Weights of a small transformer language model: width 128, vocabulary 2423.
Each number is 200 + 30 x the weight over its row's rms, rounded and kept within 0 to 999. Layers, rows and columns count from 0. The size before them is the row's rms in percent of the matrix's.

# down: layer 2 MLP down (transposed), 512x128, rms 0.131, rows 91-103, columns 0-127
# up: layer 2 MLP up, 512x128, rms 0.154, rows 92-103, columns 0-127
down91,102,130,192,218,179,143,255,225,163,211,219,196,231,220,198,214,127,241,157,209,201,140,214,186,189,261,173,230,212,153,267,198,259,188,170,209,199,177,239,245,187,142,205,192,187,240,230,180,237,209,177,169,251,219,160,222,209,217,175,213,175,200,238,195,180,226,211,218,208,244,177,155,198,183,215,186,210,198,177,167,239,211,221,210,160,213,216,220,164,225,217,196,225,211,196,193,220,242,213,187,147,176,193,178,222,168,164,231,185,217,166,183,213,214,212,184,161,240,153,192,191,253,237,233,268,159,202,189,232
up92,091,208,174,245,177,222,193,222,219,233,281,213,243,168,184,199,296,174,162,234,229,157,203,182,210,236,187,223,175,196,207,207,194,193,213,241,236,241,205,227,252,222,202,192,214,171,216,236,188,169,147,144,168,190,200,221,184,221,224,211,186,192,249,183,230,267,172,218,215,194,225,123,241,201,180,165,182,222,183,216,239,233,248,206,262,165,213,185,181,202,135,199,180,220,205,210,202,208,184,211,107,262,197,175,205,220,226,221,236,217,187,202,182,235,218,226,211,186,223,221,196,215,224,224,188,193,211,177,213
down92,077,179,194,188,225,197,229,232,213,217,160,197,200,154,191,210,135,227,222,194,151,192,203,244,185,206,220,156,200,181,224,239,238,199,236,159,204,182,254,202,268,198,181,224,195,225,238,186,199,180,215,146,235,210,165,172,202,222,216,218,177,215,179,202,226,221,207,157,156,214,182,255,187,229,252,202,199,194,188,187,189,155,182,205,178,225,198,196,228,195,189,211,202,166,273,127,183,207,231,221,268,182,199,258,217,189,207,135,158,166,224,256,219,197,198,184,188,166,197,154,178,276,165,135,210,166,184,215,193
up93,100,234,231,194,193,197,175,122,163,209,205,195,204,198,191,193,223,247,200,147,172,243,223,222,245,231,192,238,256,116,201,172,179,171,149,243,156,186,227,199,198,212,187,163,214,200,202,186,222,187,161,195,198,169,191,251,218,162,175,208,201,231,195,207,232,214,194,170,194,190,196,180,225,210,200,176,208,207,173,215,160,273,192,216,164,128,225,159,194,172,189,171,202,205,172,194,196,152,149,166,182,204,194,152,245,247,182,243,194,175,193,208,182,189,235,198,225,182,174,181,191,208,227,182,192,137,101,209,163
down93,095,210,187,238,191,233,184,285,199,172,210,224,163,176,203,234,206,190,216,201,235,155,178,153,185,205,213,168,158,248,208,205,216,220,241,120,180,189,186,189,177,203,202,275,193,199,213,193,160,186,229,190,162,193,167,182,217,229,227,190,196,180,194,161,164,199,165,204,262,231,198,219,197,203,202,164,150,191,211,171,253,181,174,160,229,253,210,224,176,257,220,211,197,199,230,186,215,287,238,195,187,202,199,211,134,135,175,213,223,188,190,206,169,197,179,225,185,231,251,198,167,235,172,202,263,232,227,182,191
up94,097,233,222,211,178,211,225,174,186,197,175,179,223,169,229,180,250,195,223,194,224,225,234,219,207,256,256,194,203,195,242,160,171,228,212,178,196,185,189,162,193,164,160,166,202,222,169,214,194,169,180,192,185,184,234,204,183,228,172,173,197,183,229,217,196,111,176,145,215,209,245,151,250,295,167,228,228,170,133,201,174,188,211,232,237,196,203,239,196,206,250,188,227,233,216,228,218,202,217,224,227,159,205,221,197,133,195,211,174,233,212,205,225,181,226,190,244,231,238,211,179,149,257,205,189,240,231,223,150
down94,090,161,234,232,248,199,195,211,297,173,232,195,185,208,181,221,160,195,190,156,186,183,204,217,222,229,178,197,154,230,225,167,207,230,272,212,180,200,196,231,210,228,213,232,162,177,205,207,202,202,183,199,204,163,131,210,237,189,203,194,219,182,150,195,229,248,148,193,213,187,189,223,153,166,187,157,182,206,253,198,218,214,187,152,174,231,230,144,191,186,191,221,177,138,220,201,209,177,163,244,223,212,234,187,218,166,232,163,242,212,236,177,168,236,153,243,171,148,210,198,137,198,168,155,213,218,164,229,195
up95,083,212,229,226,167,198,219,209,199,183,217,176,226,188,154,161,217,201,190,206,167,271,203,150,178,124,165,219,246,242,211,180,152,223,223,220,169,190,209,190,141,178,216,196,239,227,214,187,189,239,205,204,212,240,190,205,251,204,219,184,157,177,220,162,202,209,236,150,202,170,182,208,176,237,228,154,267,207,194,220,184,168,141,210,157,237,188,231,264,201,236,234,193,172,218,203,243,182,148,158,199,225,245,183,242,193,185,202,201,203,245,214,230,272,211,137,179,204,171,186,213,216,199,212,176,210,173,250,211
down95,079,190,214,168,281,159,221,172,194,235,154,177,140,189,216,223,183,226,215,169,225,165,239,211,201,251,236,168,180,160,225,227,204,158,205,213,233,184,202,219,210,212,194,216,171,201,174,190,202,140,200,183,200,177,211,160,148,218,213,166,257,244,184,230,196,206,236,243,215,199,205,181,200,223,151,292,166,188,241,177,221,196,257,214,245,192,158,174,196,181,215,152,201,203,201,211,189,166,252,193,174,158,194,164,210,229,207,187,148,200,204,179,213,152,184,227,247,244,210,208,138,153,177,198,223,207,242,202,176
up96,118,203,162,179,243,190,250,146,201,162,184,214,164,212,218,210,160,174,206,194,201,218,158,148,200,257,203,241,227,234,195,201,180,293,254,170,229,275,214,212,205,210,198,233,221,187,187,242,187,204,196,177,148,195,204,211,220,199,222,234,238,151,163,173,180,209,182,171,175,143,205,199,224,219,185,202,168,208,148,263,172,167,187,161,193,211,169,193,170,160,176,177,192,193,203,215,211,176,222,218,224,213,141,171,231,181,154,222,169,205,222,213,223,165,260,218,186,223,202,210,199,236,248,221,255,233,154,227,221
down96,111,201,215,213,250,146,195,162,181,179,191,270,186,149,221,234,170,280,205,169,205,201,120,219,240,211,180,170,233,244,197,189,198,223,239,204,268,216,188,245,210,219,240,196,204,212,163,188,217,177,240,160,186,239,199,196,161,213,193,266,195,194,194,218,179,197,173,187,218,130,171,154,185,196,219,220,153,201,202,174,185,201,136,156,173,277,180,209,232,208,191,208,187,187,172,231,201,175,206,220,201,228,230,198,194,161,181,208,163,188,181,176,264,190,217,159,211,190,206,206,201,167,208,229,248,145,186,186,200
up97,105,209,215,249,156,182,158,151,244,158,241,201,207,199,195,219,205,209,183,226,228,165,230,255,220,186,208,237,242,200,243,183,212,172,151,242,172,308,209,252,192,182,204,147,196,210,175,186,190,180,195,227,179,177,238,225,113,187,171,139,162,207,159,245,206,218,237,199,164,155,206,215,181,201,190,186,175,253,172,274,155,184,214,217,184,247,228,177,161,197,175,211,195,224,193,221,207,200,203,193,188,264,193,187,217,198,208,201,205,177,204,177,191,191,205,199,169,211,216,250,214,174,208,204,141,216,184,215,213
down97,108,225,184,164,216,239,189,185,202,224,198,154,162,187,194,221,230,186,226,160,157,218,241,214,214,195,230,226,223,184,194,191,127,183,185,159,184,201,233,214,241,186,197,145,238,188,162,171,200,195,150,256,158,196,283,159,184,224,232,243,235,197,226,230,207,230,228,182,163,181,213,214,200,208,182,150,175,191,147,185,228,205,156,200,215,193,223,207,186,222,193,225,186,207,213,146,218,214,232,186,192,206,245,249,244,203,196,180,185,225,276,157,172,157,178,121,206,242,208,158,163,169,160,194,201,177,203,217,158
up98,097,183,133,209,213,264,227,190,173,198,198,204,226,161,186,183,214,201,253,218,183,157,264,220,224,132,158,208,201,175,265,218,149,217,164,242,207,187,184,167,211,194,170,189,244,213,238,195,210,185,180,182,121,200,230,234,194,151,185,151,193,191,288,233,219,210,242,238,224,229,213,225,231,194,192,235,184,212,209,199,199,223,223,218,203,176,200,214,176,202,167,133,169,196,193,187,249,164,196,208,223,175,197,182,223,209,195,214,203,188,186,201,222,206,189,163,164,226,185,161,244,251,202,283,167,198,205,175,184
down98,104,125,166,201,190,234,233,191,225,185,204,198,257,165,209,137,228,181,209,272,177,151,171,211,198,174,194,226,164,159,141,225,216,222,235,172,243,151,166,193,175,215,201,200,261,144,207,190,235,204,201,204,206,180,180,196,194,193,212,138,216,194,220,219,187,178,172,203,204,176,222,166,212,223,274,216,164,234,164,175,200,178,238,208,213,147,224,214,252,190,250,201,205,211,178,201,249,184,210,224,182,186,217,218,150,214,224,159,242,204,222,182,269,193,204,177,205,240,235,188,259,175,197,208,196,243,155,194,208
up99,086,243,214,237,227,150,225,208,194,192,223,170,217,129,194,202,159,174,174,185,148,203,218,227,181,198,191,300,207,205,182,184,225,200,213,248,199,195,187,215,231,201,198,228,206,154,152,182,220,227,226,202,179,205,239,195,234,198,170,205,151,229,233,227,261,242,193,209,181,185,254,239,250,159,216,204,249,211,168,198,129,245,191,193,230,205,215,232,213,214,237,242,221,152,158,228,165,173,150,174,190,204,191,158,229,255,161,216,209,202,205,215,160,183,159,196,249,203,213,211,209,211,229,181,213,238,230,163,187
down99,096,233,206,207,180,200,227,236,200,185,179,257,199,271,197,222,191,258,212,235,270,179,259,257,235,250,211,165,166,176,211,216,212,257,211,174,224,217,236,219,189,168,175,189,233,221,185,200,213,165,178,214,172,218,201,171,251,221,245,160,151,208,191,212,174,231,198,199,179,230,231,217,233,205,230,233,256,204,212,243,247,214,211,221,228,175,265,220,193,220,177,217,269,224,210,200,209,182,190,194,238,149,194,184,198,180,151,226,142,222,164,215,224,196,171,181,139,185,164,146,170,221,202,213,215,211,172,209,206
up100,104,242,225,209,189,243,164,197,232,199,145,202,208,140,200,204,225,174,225,217,196,209,214,150,216,219,236,220,224,240,237,201,160,195,248,146,227,241,235,214,191,167,236,204,199,172,225,156,149,231,197,217,149,252,188,210,236,221,244,219,172,142,145,258,209,228,199,191,181,154,225,228,238,277,220,195,174,199,215,221,183,129,222,190,169,200,187,243,177,182,200,213,236,224,188,173,192,180,161,218,224,189,181,252,227,254,189,162,214,204,161,186,204,200,256,194,201,170,205,206,170,221,221,238,211,185,211,153,221
down100,100,181,155,170,250,147,213,181,192,205,189,162,200,204,227,186,126,202,180,185,268,232,159,214,166,196,234,238,180,192,230,179,224,234,180,188,224,192,201,205,141,217,244,257,246,228,164,192,203,190,187,185,176,257,180,230,196,202,129,169,211,237,166,220,164,262,179,234,222,223,193,229,248,197,231,182,207,230,195,173,170,223,219,214,217,191,222,227,206,200,218,196,204,183,153,237,230,184,243,130,233,179,239,155,245,209,157,165,208,133,213,200,188,226,221,207,234,202,169,206,233,190,198,214,216,245,219,172,207
up101,109,146,146,180,218,179,199,205,175,226,135,170,250,195,219,159,210,231,179,245,159,191,217,215,217,196,188,211,212,190,173,190,201,138,195,187,198,181,191,226,176,171,138,185,241,176,197,215,243,216,147,178,223,181,148,188,256,254,213,222,244,180,185,166,204,191,193,250,215,210,218,130,199,188,204,189,196,256,212,205,172,257,175,221,215,198,156,230,203,255,215,155,197,183,214,147,201,177,233,186,181,150,188,188,180,197,207,191,262,165,226,178,238,176,231,188,201,214,146,281,218,193,154,176,215,221,202,199,202
down101,098,205,275,225,196,206,193,149,216,158,262,159,151,174,242,190,178,191,216,142,232,196,146,187,193,216,198,241,213,205,219,184,193,257,201,215,193,230,220,180,197,216,189,188,141,203,164,186,210,134,215,229,218,204,230,184,139,189,202,182,239,235,240,193,186,167,169,217,186,206,185,241,216,206,192,186,243,145,168,209,197,171,226,186,195,209,190,183,203,162,197,259,195,222,221,245,221,234,159,247,225,247,232,219,230,204,175,214,146,190,157,201,221,161,204,207,224,134,241,179,182,195,220,255,198,154,225,216,251
up102,109,200,256,191,220,211,228,193,208,219,216,212,178,231,225,173,247,179,201,166,190,219,176,178,213,166,209,183,214,199,200,200,174,207,203,279,217,235,187,189,225,237,211,175,156,228,218,204,190,193,196,201,202,178,202,200,234,229,137,209,226,135,247,193,214,192,173,142,203,235,178,210,204,207,256,229,194,246,212,236,180,210,239,135,198,165,196,201,221,212,243,215,218,255,129,228,205,175,200,121,154,209,294,203,229,177,168,189,198,200,202,171,210,175,230,231,178,244,182,197,222,159,226,254,151,181,215,251,214
down102,108,186,253,174,307,162,205,166,197,212,215,188,202,218,215,190,194,193,246,114,201,180,184,163,200,152,157,194,206,167,173,242,137,217,217,164,168,234,196,217,174,198,253,197,202,176,202,218,207,195,219,232,144,231,195,211,206,184,239,147,245,246,158,227,200,197,220,193,212,194,147,220,182,241,191,193,227,204,216,202,195,214,161,162,173,206,171,206,226,215,200,179,244,199,221,257,183,193,171,122,191,214,263,220,203,211,234,211,205,210,213,227,144,205,194,241,218,154,219,174,172,209,231,185,206,157,195,179,165
up103,084,174,163,199,180,186,178,159,220,238,214,203,166,199,230,206,191,229,218,220,233,208,158,199,208,228,176,203,145,210,221,210,221,208,223,220,188,202,176,200,177,200,207,215,180,210,224,214,192,178,135,192,168,201,268,214,151,165,195,207,136,233,104,222,213,217,186,227,167,248,197,183,178,229,206,174,212,184,228,239,172,200,197,173,235,222,174,210,273,157,251,227,201,203,203,198,209,185,147,179,193,190,246,169,223,145,206,205,149,240,190,210,196,198,164,209,186,293,226,212,270,226,244,146,216,222,167,226,208
down103,094,182,204,175,179,138,155,201,221,230,198,197,183,187,216,207,191,173,206,143,267,221,214,200,201,227,217,210,174,254,174,208,206,162,139,146,171,234,208,199,159,208,159,176,245,207,185,256,186,225,159,176,223,168,250,189,196,206,143,209,155,176,202,164,212,242,178,198,175,167,201,193,155,187,157,205,212,235,195,215,229,198,235,270,219,193,173,182,268,208,242,161,175,214,208,210,206,151,193,196,173,191,185,176,205,230,178,173,264,202,156,239,253,188,201,206,209,135,211,197,142,210,205,214,196,159,157,192,234